Weights of a small GPT-style language model, trained from scratch on English Wikipedia: 15 layers, vocabulary 8192.
Each number is 500 + 50 x the weight over its row's rms, rounded and kept within 0 to 999. Layers, rows and columns count from 0. Numbers have three digits each. The size before them is the row's rms in percent of the matrix's.

# q: layer 10 attention query, 96x96, rms 0.158, rows 74-95, columns 0-95
# k: layer 10 attention key, 96x96, rms 0.169, rows 74-95, columns 0-95
# v: layer 10 attention value, 96x96, rms 0.237, rows 64-95, columns 0-95
# o: layer 10 attention output (transposed), 96x96, rms 0.379, rows 64-95, columns 0-95
# up: layer 10 MLP up, 768x96, rms 0.393, rows 0-14, columns 0-95
# down: layer 10 MLP down (transposed), 768x96, rms 0.349, rows 0-14, columns 0-95
q74 098:488505584491544543483402451454509412517474482475542502433580462534422600402525512408510540479521514430498531450551576509537569419465479481448500543485585529451565441518470467524485424482423460450529503478533456564455576525616473432571535522519520521468524546423422478558448465460520595507
k74 099:494464468483517482544499444417501458575475472605542481506538493464441602452489473397542508557490512460562452515593521448593563536481554416544504541530517439463526400562585514520474432495469544462569453463523544511542548471568463468562526465457504600514562539415504467572387519511575548484
q75 109:549446494509491492455506466501504422477521530477466455484467558496471563617516481493596562529452487540496520476459433500414507434437502507481442526526508489521516468475570499536462584506425550579430519462581561534571496485483606443556492344451505568483550405480411457536470432539413420466
k75 101:552452447433533558565480510545537482452521545489535449554419615503578541585512486461518496485515579466467566414410561458448500496430481441543478467449525563545465568519548492555515574482444440514465512467556555513490498530559484471578538449451590549440607509499473472528548461503548380411
q76 099:467457473501411579543440579503493489464449610533572556502456547596513574447573525485498606616564487562558528553540485512498539526439520475490464446457495511524551499457455451442513555463528503483514563473591510501564496496460512519480507408381395438528481451587520528495496429471588505515
k76 098:470494508468446591401539469518464521518409509442462592472538514459448497464478532543426517508584471498560453571508552487543430469491597467453491441495562551525423556447458476461518521502468559483411519475504558477569560431425542513445458470488457444530496452545619449394468492515556552380
q77 125:471433539497554503524542580537553491474515448384483452476545595422461498487545533425462500531484551505565562506454461503453499580478497509593531458465590511556488527525476551518508470497522388502524531576434506558342535498489425491527527580512538374509415463544513551442562465544467551522
k77 090:498542576446501472486502539572492539469428512449420536512626555449448500478606541479487523528455564475514548467470523524461517558552539505601502413487464561590545576513526576518433513523570391547488506552547506478510519510489523547579481530461552414441397474544460494543505534522550593603
q78 099:394536514462542500506535468479529411501523496535560436458539469415508511511426522387448369549595487521482492473391503444502533454532530477495445488446495515454498486460443497406475420469467500446510533523452581560516469492520505489481496443547439473380401462537467590471508557589433514575
k78 093:445513524572486527552511483526560501428533493400548464458524471495537454583525536475489481568524572547547495441415478478527582475484533481586576418568607489478441543546534485485498456506524527517505543457494605482546455481525638521438469526489424464458442498553340544512580518545560520499
q79 111:522418560459513479480509578449516471524566459498469419517428508490534484468398599475531554455505509520491435500477516487521465492411539459522563368537538490454555461479459494525507484456469424483567498496426420586534613551547446584491530496552577423530382525443454534481563582529495551529
k79 095:511453589419531512477538549512492421560561501528516516560494515471502526523465588490500533465517607475416398436417496525541416438484442441505489459543529490520542548511515451587539500484473469432476453428492450515584645523461501578436414476522567418542508537523481469525466527584465562579
q80 087:550441491543501500456363509507568558488461533470410473430488578499616498486570555424536503503442489491591524550461481553533554538528572494456528575446469552482452528502502510538557510471517592511462497463505493406463539458537497367547510523504479636562550501561516530480600456456458525545
k80 091:547505443546481573457482485510450498481405534426479467471541505571506484501449428445521485531486446487489537558384515544521672547433555483378524449567484561468558452477533539502457483382486548575570580408502510419522481459492545474470510523525539516575543469425542454475551485509486474465
q81 099:534405485526511423525503498444494531449425557480482491475410633512508399545458630517471455630475488479433503490533521456467508459517537495551506489503484560550535486545562488577501542515399517501475475592555531536531508571455469477459483514459398403449481565525553501546576497458507401471
k81 098:474471504469552481512531542497532509548464550462493507525448556493390460533490470488473490548416483544453476479515542537510487487489493496494494506515439469588542406447543397432449534551455643407412450601509510627623455550490610492511471579516486458520441523513516523515542508552541440581
q82 104:465461463575496457477531381494517424398468465481506419451526520543465438519568502498536499603503511487509505476493496534439561521589455605515424460517542463472524498422617516467494573571507547430604417511552510532478571443471491527509525491430469548455608528578453502542432456517477443460
k82 094:451527448474444429477466485443576502536505417601471477514524440571467450519515506476521465542404431546423404491486514490425550493561447548434494514505634476492569535481529490499500477502462557491511508468475520567454559499493588519514459518483508574465535587612442451527409510627589544528
q83 104:496577588451521497469500534494505461525522558625558528555569583515472457412457499481547520420494494479533436485472580504569550512434462551534508524507520457502573592467368465472515493449527464522569478584493462514615488544560442498456500482547533518480406560419575448451526415436500526464
k83 093:364541529441504503473471459496477527511554518527518507511554577487464531498522525467560492537519462518534461433446510471536463547477498500526579422487495392560444570421450437541555369448583556539501520534455531538498519482543459403462491565504597421469454631443502447474476442477564586504
q84 118:392550474410479539527513605538500512494511445545466449474489514521530528478481504509436487460477544515457456594574474458582569534482468494533578554508526557541598449470496550444453414469522446501484544503392464506488532540521501553500513630630511482445573554530465616503512465591450536475
k84 106:500499451398571497546566595511529440516502498519463425457378547553464504460403435508465515505470470515503445546522506500548538508515493444495570521543533598516548391437524565540525427551469487529481473545382503546515549531485457586497502509548495414446549546558424505501563505546362451472
q85 085:519528531532567556539498501516487535484416500528463518391517446431467511605458476476497504502503428471551608635496526514531570519482522533465472559542552507441511380535476536461591508428554482430521567408519430508447444449476474476569595601490475538521476487514571487437492553448550430521
k85 087:550560498598514547572437481543565561585397576485497498470499534463520505501518546429566431516380508465466518596568543460417576449497527443396448546512521490489471494505508527511524534512497579432491512418540527461433418428449536486520566513485442502577430419474528407474531489537467468529
q86 092:479494518459550525522590473433473468439452567535531550462504542534397598445463487533532471390505560438503538444543542452635535522486376551599527501487562461463489464573511546551486410423494542445449505429451495502501471466482518537544508504446566560525500555542452518460527424466569521424
k86 092:523472515565558445463526603427486500449506464566524489489538432523446632383474533533487447467490547428552482488562507491588504492438414539553568546471466507477521528426480457544551448520464565536393499526562448571445527431516465462491496429519572518487535569552435419496593465490512476425
q87 095:495505483543501460509562419546447472465512524525462498505485549512496489488550536581464531554460455442530432432477418615454492507511476539461483478517528520505516621439467584614559602537432644469498493568494563466571529431449502521547458460497349553458486467499533456431535491460475486535
k87 101:450578461548520591525554423546508468443570523500473403584472565450513483593573480487474437510522542533607500431512404516532507498512452613488493373460420457560493517457464485532602499441502530531455584540472562592458451494562532576463473520516476481446479454533537536477497442477461483496
q88 088:566408545487438536500570519484478494593583471539534497513470499530535546541638528531511435471525583500484528555459453329518588450497496479545516489439549508501509475540520462573529469525510499393571505580405472455467433619509528504495554487484540454508434550433456574516546520486524526485
k88 080:591449507568432550425489487430407564543511498427538476571538502559526488553508458504494443468507432536489560445494491383487506427551504569533554587533603542465529529474519465611511483521488581560407554549416484474524404517492469606444493418479504491492489498447495464428457461453504511462
q89 104:506545446514487520446520525425501469575520556451463452557395563483531413560515527511517546421527421479449422451467516557495457517585461448569468491562536448417496587516497462571538534596595504480500440450516545448547642466559512517438504477479473571463497475550456434568505487570569470503
k89 098:471555457511551561467560536411565535560518508490544472494483482466580441445427426506468500424544530504464426530498518579497500484545419433503443527539516455434577601611514437519522486476561467462519471457495475497578625537533489502418516472558532527428512517507458451437545606628486538516
q90 106:512470528441580462347564518511413601501448555508532452567514550463529512452504515575512507464521576541501614519496489495585558462435486529508521531500514569399494555588472488478494447573592494525521604434556547481454546532503521482437561525563577532483413501481574489512515496450532560491
k90 104:498516479537546474404539564462530622442501488477515540588417489405470521430498515545478500407406485431529580493554539491480595529429406409585516545438449496430495523555456538438562501540568514487442569551555486451456548482505528439550525494479578524502423465536524452499519522442547545505
q91 086:463533465547508501504347583534605439525446527428425582419428524408453396482502597433479544575460454565511432482450517485561468533505539554498471476503510480508445544581451467434482411463522449435486461457434451520512505504527470517485471513475498418558502541475523441520563512447450440533
k91 084:407576492449528545503520552577530459568419476405402499428523480525522433497428596422537445624508429600518446523473457523496543562459495519411517506526543524522453563509489407479479445487524551397443435495397469465515521496544505496484469457549530453469505497465491515561557522530433551454
q92 097:455455447462470501496570480575545555529565535582528584440551548457421528464561585549458568441444548522449563537476524487498468545507468551512591507498488456409429476490531542482562540565522506569502411425550521520580529436503460585570450571519488543466493430492524376476491529559494410472
k92 106:556494493528540592472568527543449563531526524523405568531531541476448577431489637470586506475510549486581519540613447421518452547425423567519591546518491549436611547490527476536494460483537501563528437448526515527475540452523446528447458480563502500549468405491484466561486543565466460518
q93 101:536522517497465542550523518483509547389576485504553544411550510483510505454618547559502408484503510543597454541448548589387487492434549466547525480501487525494584527399460548457459451521469439443506526491472587406504561462478494417499453555475556467504566467434522627463538498515528471559
k93 107:480561522559478508488521558455537548527606626481548415446493618492517505493615489537544444432553471598479505480451403559494508492428579569449444469527430495497466523414470588485490469448491475545550467492436546453475507552458507458468445545435439484508495473469608437460491520560539536481
q94 092:534515395452428500513529493467442436508488392498569475505487515545342490467505479471501506532484457335519469491530500495507480442602457530501520611414554511533475423483441484539484487414427550483550540477565497519450491546564462512495560577542516496484441522476537455489609561553499456463
k94 082:563455401482496527512503489439442420556421375459524502533557485547499514567554400498476562458485528506493391540577502425450512546577489527518531536514568495577548491534603430466543557534478566510503470458540486592470523541549462550482465526545597563472477537494516461449586574487426466459
q95 099:496433466557433530511493417481478506464532437500485481574537500446514373473480590512597485504479597558493532531397530523467472487471591453504502559518428499472503505470557560544593568563548450494419503498455514476566442382450510479493515532504492529605440557427386470488486444577499488523
k95 094:480558590544489536526534507528542566595604538421500456544574476406382451549428557464520519494476545469418539443503478465492443500504494473404499495524512474398535554404500535546490478512444488587502599468524511532575491488540440465527453495466504526597426527473478512453442486554501470618
v64 096:522510481508508499499455488421550462475502550606496537483512492476494591534449439496470399506436535495382526473508524601514484495523510544576510475447536506510465531598447506601512463585391506549567562396508544557499539494476518486461486475468488486471376432486590462470536597476393488568
o64 093:494510468583478530488470460526465469499527468432461426451505619408498523430459572525591554533584462472532450452550497546458510473529579608448456516612480502505508505534455411477475623489464449457516460494465429527559475510619489405505461572476454494466514530566465505411496452443468494475
v65 085:463504500472593527451476406509501516501593526571390486361538543527494498462547480495462498454508467482444543504509588415503501568552414549526521467512572502481336399490502502513477581485546533476540537460598536520552510491467457510528537518471479577479421437496566568511589484524498554530
o65 089:549502625543404461424579524464539485486423531428529526511492510427535484460501457443575472572580584526560470439517458583492581512468518466446520522552413568491574532547537509449518431488499533542471481582418512612498510471470522542460483464617490476455525509531488463498432544404541473540
v66 100:553473487529514480556444493537542530511512497483434450537492478569558500398490423620491576490455409477520466477485494566481485485404541487581529476522522559447502583376474557452529493540526477426509448452483507589556482468441476493553583497489388482501536537459328508497454512466507532571
o66 102:444544478483536547461445568443529488457453510511494505520487491452447548534504527423554474476440581508424539557576452485511541570540462543452511489522467514600421408690503536531500554418507560532451470510569453512417452452491549536491493492480539526560483585532612534571539466512444556455
v67 106:500472424515514520449499470461482553432504490518463369575542474528502473537554439553423543480532533510508497504536461570433447459410587372478487502545487525508507454492493386495493540534573457585437479540548463565492483423486430492444491523530431541517432575534545492562512470521379603431
o67 094:440557538484493391469542487529485480498503516456544561423473604627425492510502551436524497457478485568599538511470445370490616541627379597512550537546533522501496525509460413489524454519563512480517485515514497441548456538469499516491424446459547500482528505488450470504468454495531463581
v68 088:463522447462528397579505452559459538467536475537500490530514492514547480609472528574491438449579491504456458513475613465507509527441586408499483486444528482547547509454401487523549491442553460472431512455481466458456482428473514565536683546406478493464565479503557416493481413516461486516
o68 089:515438479403514515479499377506523522524434418442551553507485572542490552437508419349412552520521561488547564530492502486466395556474503577521516459454593518427497425585553488394431432514545499512550528505537530522488533468469517479463453545570498556512480523502414535487446529445479526463
v69 089:408484557417522515482484524518475567516445450535457503526548571490549461570485440543533520427500522532426375482482373388465539533476546491439463560488448457579547519413465525476591522665497538502526389467495504496516497485452484521512478462570527544555453486462503506472578451455455489507
o69 095:566481350660494445479511410467442506454501502498498464499495419489500528478456552410483533502463494487564540523540582538498571489500460526519563432516613505491414484543482482523566514428510523470498484447512526448497481463522502487533513470407578468413575536566473453559433547578473597460
v70 094:511479500465466487463431555471475462476480538461538553563487523532548500516382514459412497564526527524395574397461458533556585439481505531540514412473457518498408481449500422465565569586495524479506456464533448553456527425439428600444541467482493480568561570483599492509519503497515565603
o70 092:424554490495402541564533544420476476566440479532458495493516592524473495493606450563447559534500399475531509590474536497441478563509469475469573535564494511411544501577480559562540496407510494519511425459419443479525417488600547441496456503430475494480473460494520523528344469500549488480
v71 091:517464451455430436520499474523447454581512446420456538521543568566545522404494507504535396558555538349444548498455538479431516471443455461530425530470573494531505515392534538516477476547518550552574541520523529456494484498528487516501475438580516493505509528547583494657419552547551518495
o71 095:418503508518555544559553513524523481497530570529593534442463492433531476458518576514589557432461494526515596485536527591597445532518517429493549460533460457506524447594469512538529461496381470430538512486421531599399550451525569512495516448504491458545519491508371550403571471488487488493
v72 095:486526551538618546437483563465446451531538534483536529490428462508502527491503474498518442461551496550476512512495485540510486430457466475520406461602584488509432586516436491493524540496552501514370391487546417437490501534604503456484498497548471528576457548458500607506338548506540446460
o72 104:541565446499389490559556451594501441509469473474445466535555550489439455555519463447465481534448518491503538509511440499426580501543510494545615527408398486582436482436521443577500578469424510547535554478542455538464521526461501525565438466500405526486480415519486551415538489628523501506
v73 093:498418476490524492520494468503529475490500433466501481493561505469501484532448444470461443487534572489545513390584587535625403525556458596471508507517429534522512530506631511482499442554503468421442521352535487512488438514560522456499454509493394476498538439570570451499567490446603530469
o73 094:533563491495548525581523551451514560511514537464329471524474538503529464509483471533523498520448511502439515474407512493425551498431488548607509420620536422527496478413501555573474494555466488436429411560471617464441577457553555462458466443504475489535513497417538573495516556503515513490
v74 094:456479467529444497577525510523532508479458557467479467469486587605608574453496452481482501424567566497516550492579407553456520515452544395502494517522456527454449546471570454523414495430555554488460459533556564501427484512479464497497500505453458565499458515678449561468470490391461470520
o74 101:510603550433515514518472491500433481548571481503553583546595487446418401638481539510597482560468508597493466480523514570542455534566463606459505535543475470539560566525513495477510512529523464485467506445550528509550490545449504536472508430489477507438480528375490465525455532610532572420
v75 095:597488525443516454466563488566489509490513455473494390525448476570443416499532530458423526492474422486575557532526519470349448523583574442591457557504563589456508569424473433521508424525434502472540487549535448440564538463486566497450514537538553500530505477495430444435491527548565492539
o75 096:426505406510465573439556526500548488489427454435528532499422578532584558472429569526585492434606555537469514481493432418482560469410543456490573446467468437517478474502461593466472453555490468551545513547473507483530419478471489486500503455556495402541575567457535579499459435574444471471
v76 091:502422563574499549407386561496540468521537473442498586507546476490440513567539462594472482509448531552567372453395532410565532580513451479510413440445435496485522478574518529474468565500477520528616499510488475521473517547536517473496494515561520453411552503462443505512423455485507471416
o76 097:493512405489448478485531525454467511397551596533480491442480473493557552418513507462459524524560434456469545506545486655501429503528490531517498477437495555583523451437446497588460476543546526470431544516470510415527588436530425531521527455463479505520453459522658489454522503504382441525
v77 099:441606482465483467417483476469507529446533546557501445467553498530579445460521453421557462516465522463484430581538508422475447532523515420562535486486573549416505481520508504543504590546518488502462499423500510599413443438528477469507490577425407429470514563447564485490598493479366453460
o77 098:581509544491498532520512516514514442453486571451535562553416475559417577534510442481446429477557518532586519419537548472507472471553445588551465546583470414547454539528452497466418511527547489528530522552512446412533580440482551467494532436501546470418560376574458456472471565488603502490
v78 085:583453500480487460521511492541547424489547462543537437621495441486565463484532483482478508495563495561472481518441500541613477525397501578521468599532459583510422546427551471480503492489493560540470495512448536483430544549557578517374531545522445448544422420539426460546422457492477568575
o78 087:527456500487548553455581560458497538496410485611442542467418511496475507587523615496528491509473567488511442543520495527443525508508440509541556463524574443441525496472542558527568516434412489468577486430604541538530511454469499541650511456584529522586526528469486553477486477601542416496
v79 100:495450445464511503489611532388524449483471471619444471543441491439505513485505459520582516549521515457532440384507497499507483537585501511452548456504451492524509460511485470479403509523607455462571462442489521500483469517481625537493530481425561475561495365458542493491507353547560475477
o79 096:544482483438601562480431480553540530565468482501500542485660509488542458458489466406504484557471477487489494574415457581548533453429387518534476492525502530480488542456448521574493437464413397525555469518544459404513517472478476447470501493539556510483640473536537438487445490443423473469
v80 084:434429515509635547520570416486433552525500428536472492420526488497524509441462506567552547574490451475529531506508437458470502489543556519428474481591448504493586505541491593472570551535486579565415460594531517531462512523357525469524552478450565431484465517493456548487569565569542525515
o80 096:487524549514437417527541488546539418478521508527501565554544471548524376489468502428473456396428549478485498477511556593544508521356468526426526530507473570570442488446532501527562591435503520562499499420494516471531524534508465474470504449491489548468607522554588552562480479486612478406
v81 084:541493613508604442522514484570437462531441462365527528446479531472521521521536457433548561426583591530577479506523494460397490390600522548499452446515540489570612436461426458539511431531491477454538543468596549486512489537467441484499512502494478520496531479448456472492472432544519484552
o81 094:476534491510460535549547438475536481411598460476514441548483450519501494470454509504435528483449540655501532603408490522452576519405544391524522471467561419492531483467432537454445409503562475479464484539499464571464573522557446417518499522581474448466514577468576465561545534501498563473
v82 094:415496495564453546580462490439482555454530425512456498512543561520534447543453452516569546473507522509522523551564535542432526382542475511501609437406529438545410415493513481567494445550472526490514495521472565525452466423479515545480505581538506435614577489489472500493488509474488663559
o82 100:491485493406483504435464432505539483571437635455503438425437534547420511506519520535503476523508476481464573546492486456490407570425463483499394512481533472430474585449535470474540428385621421461453473560441440500488470530525485488453590469489483598463517562506513478542561454546481481471
v83 091:575523491512543471444566520426482509531412471505492564427563414551430489552537488512486520451533438492581456582431510489456577429462464608550426498415540540430501543508472526490432460421480409489465507571583510510559440485524434575457442470556526432506566552487521550457463558537455442465
o83 094:479488543566566493487465417440550463538500517470576415526400541518582483625466506525525471502573478519438478427502480562540510496570594426447567462472517475543471518521458479531580466467501523566538486556467551542552527515477571402520448546422528550569413444484428541545567498522453569582
v84 079:607511476613534619438484455483524543491541541567422480546554583513435444432393539548535495513472504476468414538437444495495473460526522492436587445443438552584548542541506442545501587502548439497481392459459475493480536504489514514532541452497487503472527526540459556610500458449412471485
o84 088:480545452518539428510474477524479459537509506456505530468446401545523511473584447569481526524436467500496506423580473530467583603507428567599496529533475476501489524561506526545512537486533604486530503545567509541607533551417479474430418484487575574492469457562619438387425487494521473429
v85 087:407606515543542512387540494441452429421567454446524511484515559490440532533535499467467482442402498522485509518491500545531480420533537482533412605450552544512560535521458536466540466520496473497610491558485614561483425490515497504504485406418509505474530587535461454517620468473408501519
o85 088:570448541608448485531517453595594547494496639552492496545457448436481481494448513522543497476585490567460387551482573494425520477560504478484555487485499459459479428556386422560480441519665535506510499446484406524519517485491507460441508533527514451568481488492495560493487528501469525456
v86 092:495524438497506608432519470519474385462484511526547516457516480451479490499527464512546583514474433517476504549436480399519457572465503512538483448623460521503510440505466547457469486518543546578527468382473511514516439553448570653538403610447519555484558521501561484451455499453471474592
o86 092:499377491542528436558497480444430546565441441519499515590496532462512488553436439472493446526522465484514552513547508536550579507604486550455427439394549564492602542506556536574479508533523522468609443618495417552519485371539470431479565439481514500469520503555529471500485523489530525471
v87 086:462520516521440421387507571482549501518511500420450517504446514492477573535587534489527520495466406441478540394452472425513549439554434518470532494546578437417492413450436553557514507504559415520382466492596552473572542571496504402491476543466504441494462497548502503436543485413482498519
o87 090:488525484445493527529564427493463547507510557487482479487501398496485451439438396534487479489476515594544451597508455489501478442502550437520430514580370556497491501502499418574525542580504463563540466543426458465481501410612510510562416481474393487530509507512505527562425581562408504472
v88 088:512533479441529465538454533338576485513554422466461400532539554476523494416493485472494527490413418540511472498513467437633511511522515532424566441538448487536496464559569521401532477421500513490457443473534493521501553485605500536433527547537433495518497431565600446490476457493412493534
o88 089:584442443514427520468473422502516554489418556445550605506481528476425499518512464529421474507530576509473508486469535549513501512519486541585479505473548449472552511426513521580588563487412421472503546530467495532527404513441528506527416520407475504595501513387600511453439515361493504522
v89 081:453525586487516464488467513568512505531525475445558524451480502428543515542470447562447543520555453448466424596395408453539481462473482614478552493497469524454416474414602504600483592457509495469531519511480532455528426465622534477591531444493577558558448469500576503494518502563485458542
o89 087:512468365578560480454544566384519465461444514566536555590525514537480492474497494538504424515527508470531424511588588523507532553545418475482448575510512497458470534557475436487568482528411512554435482490448490620481572559511562507469454522572491535375477470524542515485473586520464504567
v90 084:389489564411504452458504462468565393493514522475549548627466509498479545455598435525522520525491516443498458481438543508461630455517557402448470566488535526453505597494520530495432498471428526506498502518598527471547460458452463578541506470539531509542481489454519522505559377507486550391
o90 087:591539467504491466538549563603531553553507524472528487460541548488523514494449529494406472495408506582465538573505550520617409477461480442544555460466473462572467417465507454460507498474491502500463450435397403541533510515526553551532553504519579428561526524539465415470470581500417420594
v91 091:556525500458529479544624462463473589449513408528535477527520529517445486513387520520569498517533516431538565413457475439566540506461438454547478497492494439594500480471524513527495537467634568432553467510496582441490556446380484520529532565507412495518498519503446437416568495598505469523
o91 096:542461459444525547533464537534516505518525530521532492514484417471442491416575484439459449441453450552441522561581563574473535518475543545470615595590481521488479503443507535449490328515446442549504536445500476495472396536495612504424543417523516567535520514518525517497478430454557452459
v92 092:544481487478552477596516403475564564453502509530474541477471455562383518555564535451568445434546525484509573426412440495472553453539501421432576534494500565516538466477503477513444586517527542433446476516437520577445490401452524538574441457559489442483528524563502541477486469492408613521
o92 098:447560559454492476448464543450513477573483491474434479578482494421506465369444548504490590506500410541440551600537519512590427543449499480554468595522473384448433518521490479477554509495508517521477523534541433440620541551512519500465467452438549455492459550444445419458483511504594508561
v93 098:410501484477475528410496502557414554484465524431499583551523469553522521431454494516441472503505504531527472488474522486461500501465500410537535552494571552532562609416467550482446528490547557475456523465497436592510484460490554395524509587454544474595503499452373575614433485516503477612
o93 087:573543488499482486548521516502503448485502519521508509532410476497484439538526436456466532481463576520423535417508503469454468464545483453486469556465498457534473481645505546539472470525439569439506478499534422348433542572484535618512614540493519501407534550490484529450430450565454522366
v94 089:559493570530501550495507555593558405484461503460533471519481471403597529392504463539474436529513489523478530500480528540516512495533441521502481590553537317523498493477521465445509549500417485611359444494465461473469479521565481555503514504484564481556516602503504514435556433567514461487
o94 092:475474464476433493560583432431458557528461564524467446529540540440503455622552480481439485523530510491593463585513523460548497536432514481411542466503436512505524566492483529480497551511498535397493535455644587521526480527563527459553493466574434471442468423622473591486523542421489490487
v95 091:574610582439397510518476532454487555495668494527467547462520487615517498513490534507439531469485543579479537465502631464460535524438491470506488417496509518534513445472506460473503515546491561497354573468429532508417589473482547523567524507500471482503523495548535490435527529521525464407
o95 096:413466486458421553418513472529447476541400533408425471562514402443521481482566471443540443494465373452520541489481458446554457449532576534505542549488492467566445455517534500499492479539569419530547442555530518443484531445519507432507517539613521453501449552436400521507455400447513544511
up0 093:465507520500532468506460459404427447476479535556471585404558561583563527554575461436485446513468485555403482440482593569493470588493557475441452465525536524531452540496437544469396434534523502459543470452538432479544577487422419517502439517639496464527520594471526503510495462512501487450
down0 104:522422454465381452574578517479579543614447467497436505566531450475571513489543490528375444495481557528537530539570490441465538450454436509423463494489485512505614515612510451476537459432517494548454536492544467589470441541483570474489538471500509531563510514557509528525573533568514392489
up1 100:450543473481408480541517534541454457445517463473471495460417584494594544509559472444431498474477530433573576471415449566410558573469462486506379533425447480499507474504547595503443476485512489487486373587480581436446492458490451547465548525529539556532596550494492506448523517468419526527
down1 080:474474513511506484502545540491443547473620459440529470492546479444553394514453613506471452491509613561578580459548535470549489498583529554545537442391571462491477617570547482569586526514490503526463563510494549468523556533485555463501490372439444477497459505470480421517452486524568482487
up2 094:502526513551578525501552482403515451510494524582405529483480491515473376461499549429492520446482471553539510480541445438452563543534477488491504522584528453518483559474511542453493485520540569488465443523498466434468492330605363459507395528584446488498454577442454534513453564492524510528
down2 097:454517540512494574533523407532558565583543572410509575378472450553471508552488489499507455450502518519587427531475494394491440431423504563447516476538480459565474442464478622471464511452524463505489533566479439432536531497500541484405484465473456411504544563432469508549481487590483549421
up3 106:495539537465513444516461534437499524527397450579507569523498541563505601567529473517602522485477467435397461472479485494491468638472552534494575562545589454587499588527445495477545504397536453397544457545500474531477491555449569539570474483477524551381461517487479502468508428508515519539
down3 098:513460527509557403538589480471537492486457483539460458504460469498529421558517501499516492601416463555529507559555571501495481454517361460491547500502486517457460477434508501440433455529489482554470478474505572498526557482607443495627577393576542467478397523407448482524565544546429467540
up4 102:489545569457457510535442551602497444528447474568401598406435507429532440438489558417463497509503500439522525482485513462445532524526461539522489478556568497468418519437531502483521494428600497407418450457598468508452532471471606494442565470484484539442493534482458450509477539619499578509
down4 092:462491417551505564459455513473470578498539491412542492526398499578540468553536539541495392487536513609419539382541441443497581527543549546475584536486494426537511546401469460522442484493457566456565508495439521439573535543550506554537498573486477466428539413521555506548476502577473499473
up5 096:520517405472487551555634480496456458465421422457527481458440478566519498516504489437606491384488459595467542472461487524520599477553542548468442477488462563446448484557515544495495502524558499560535507539503458435645516525469436567539486461487440502472569463438522481513605538486502421559
down5 099:498555491477430547539371450597453516527486499554466554561474509465441487507438496576475462444442520415570546502585564531450502584491575555531462544536477484564593488451501511486449450453485495419487508404471565500575479496485530479517465474545468591455461585528519484382508500533484460624
up6 110:559441399535500492550476566497507468475531500492568562468470501530545462482479497471444536525470462444487466558532515512519477489547492494486554459532386468427395416443508551559541483435463603458556624451473541448571608524514582465562454428548444446435490471432454442526505462479514592567
down6 108:448582444536522586528533425529440498570543529586451480591558514579414516561499535569564505508544474545488500570471554429525581440463421504473538489505425510547551424472550559490499423444570517538455561486455590430462510568503550463464476399486555480489485491506513516551527446496569511389
up7 100:557539479483393464483516436500476507606546463444557556433461450476493540537461514504399465510585529531516552491507549590450529548517425464484416536483567473437495559454561494461494413428492481532525509530493443637546491470469587477523475464431440518542508526517537515543514462620401595501
down7 109:519490470488425473476531513501499450493488513491453500474533487509519475425491507506523507467452535561497385585582408479532535477480611407449520445501436509428544509434567511491459654601360455530479589413485474368548487469484526476454517516552557509537493461549443493525528447505461525500
up8 092:497547426449496453477467524510579439559467553582481539467528481454493447441470482564472588549479523533468536561489566557523460501574496482522509484598387499517497488517552424520428621517473507559493432529490515472587535413635524467501452534452523557505482526460536493524407428437590417458
down8 086:445535552506503504528488556512521519516506527449521602593490485521506446472523456487461494505494448458463468532576515562504599500528494592503410569526422485602497481532462451620516668535413564554483420400538481562503462494539485491496461505514440515526544521557513460430398594512465503515
up9 097:556514508569510527591622553494454492509559583525427512508518512442551514446572512490604473573491538503585541522508563441583441515540473545448511507466549486554458525513494535425497585466542456512464571456510556478498504528455426580437465407523530437449437442393452484528422499407543548486
down9 122:563377445519523414495463528504506465439463463555467437422523468546588569447411567464486458399455418429533411514465536467507575476550544498541567409491506503461525520508586532459465537474458501530535581544521575559532526531515437511383484458504506501587513449480430433481491450529519441517
up10 095:493440503493460461509508500469436449435517532519463461417449523476499465472539413550587515505460594409592580510592385458488503472515524481572457534555428496467547536570459541412419507520552462472489597530543484472530522502550577507470508530600575578577477536465463496563523519567466588472
down10 104:439505501488549424518481547555524501561514535522581489469508582499503518437435446588525531625541420466539404573493477436517535525486447440442506516495588459484509437505478514493536431493549482510486530457387529416576502496512475522508491419555495520461405494459582408509414456393572551456
up11 103:403462506452498411503448479500443529459526470563506470520456572424485520486493459651461569418509476588411525560579512531499540489493532466451516506506464490522510499471537478466564505425494458428442588540507457574616494471623456490488557358463541448472499484526425485506488443517509548499
down11 090:500514417414529446487497509495584509562480400484423530429480412461495479459525456502482537552479570509420513533522574522494510434601507468513543467577593457434545572535489588448523497495483483419580500544394497459515581412419530489426498469510503485493540414498539459457459482463389549473
up12 092:469505479587517434522495421537448522405574535468554528521465452526500486497539470444455553409542500490449652494511529441570431595582504450449423490518540459439539570561507508479457493484492533520498455528517565464473478490527446571578515457579400532522476470456492443496472550648437486491
down12 099:523470561446547435554519486603578528448471476553446438469488398519497483504506440383503482486588460501474574482476586459479554516543516530503539556493518510492437586537546537541552457601483604591580554531498481579504427458560486427457495495542550531541495471522500575506573466500606431501
up13 105:493558441411442517416472523446507527521390479546488566495519464398559534401476431477543542487559454502519458581582456566586540517563484462493450493522481441506476519484434535432454474522512477589545386524490475509537565506629436480480460450503552424498425561447544438532492480440459500517
down13 101:480508508415466545462502491477499521525363532474479529523613553509512506402452473534470572451505506471542498649512574519558451537568485472586558505438484470475523554541407537493520421509559519474551513518500466417513494480559467446597519625522509426493491455513525449403503474394466504491
up14 103:458497386550473497550540516469494486559582534500514555526369479475453429541534490578566540573480544386512487482590414457569473469520543439535524464584515495461495425440445402437523479527448473470421492536509440497498506499407540505463571587489558578523542479451495550496537489450584546509
down14 092:492430531490537460434508483466526427556388492435502476515548579511560516513536483526497455518514523544429423557434515538399475502545464518551457621512424474459484563565506552585516538483631453524566526369494501489532538470559505572427490508525439549429432506436445449547500431540499481486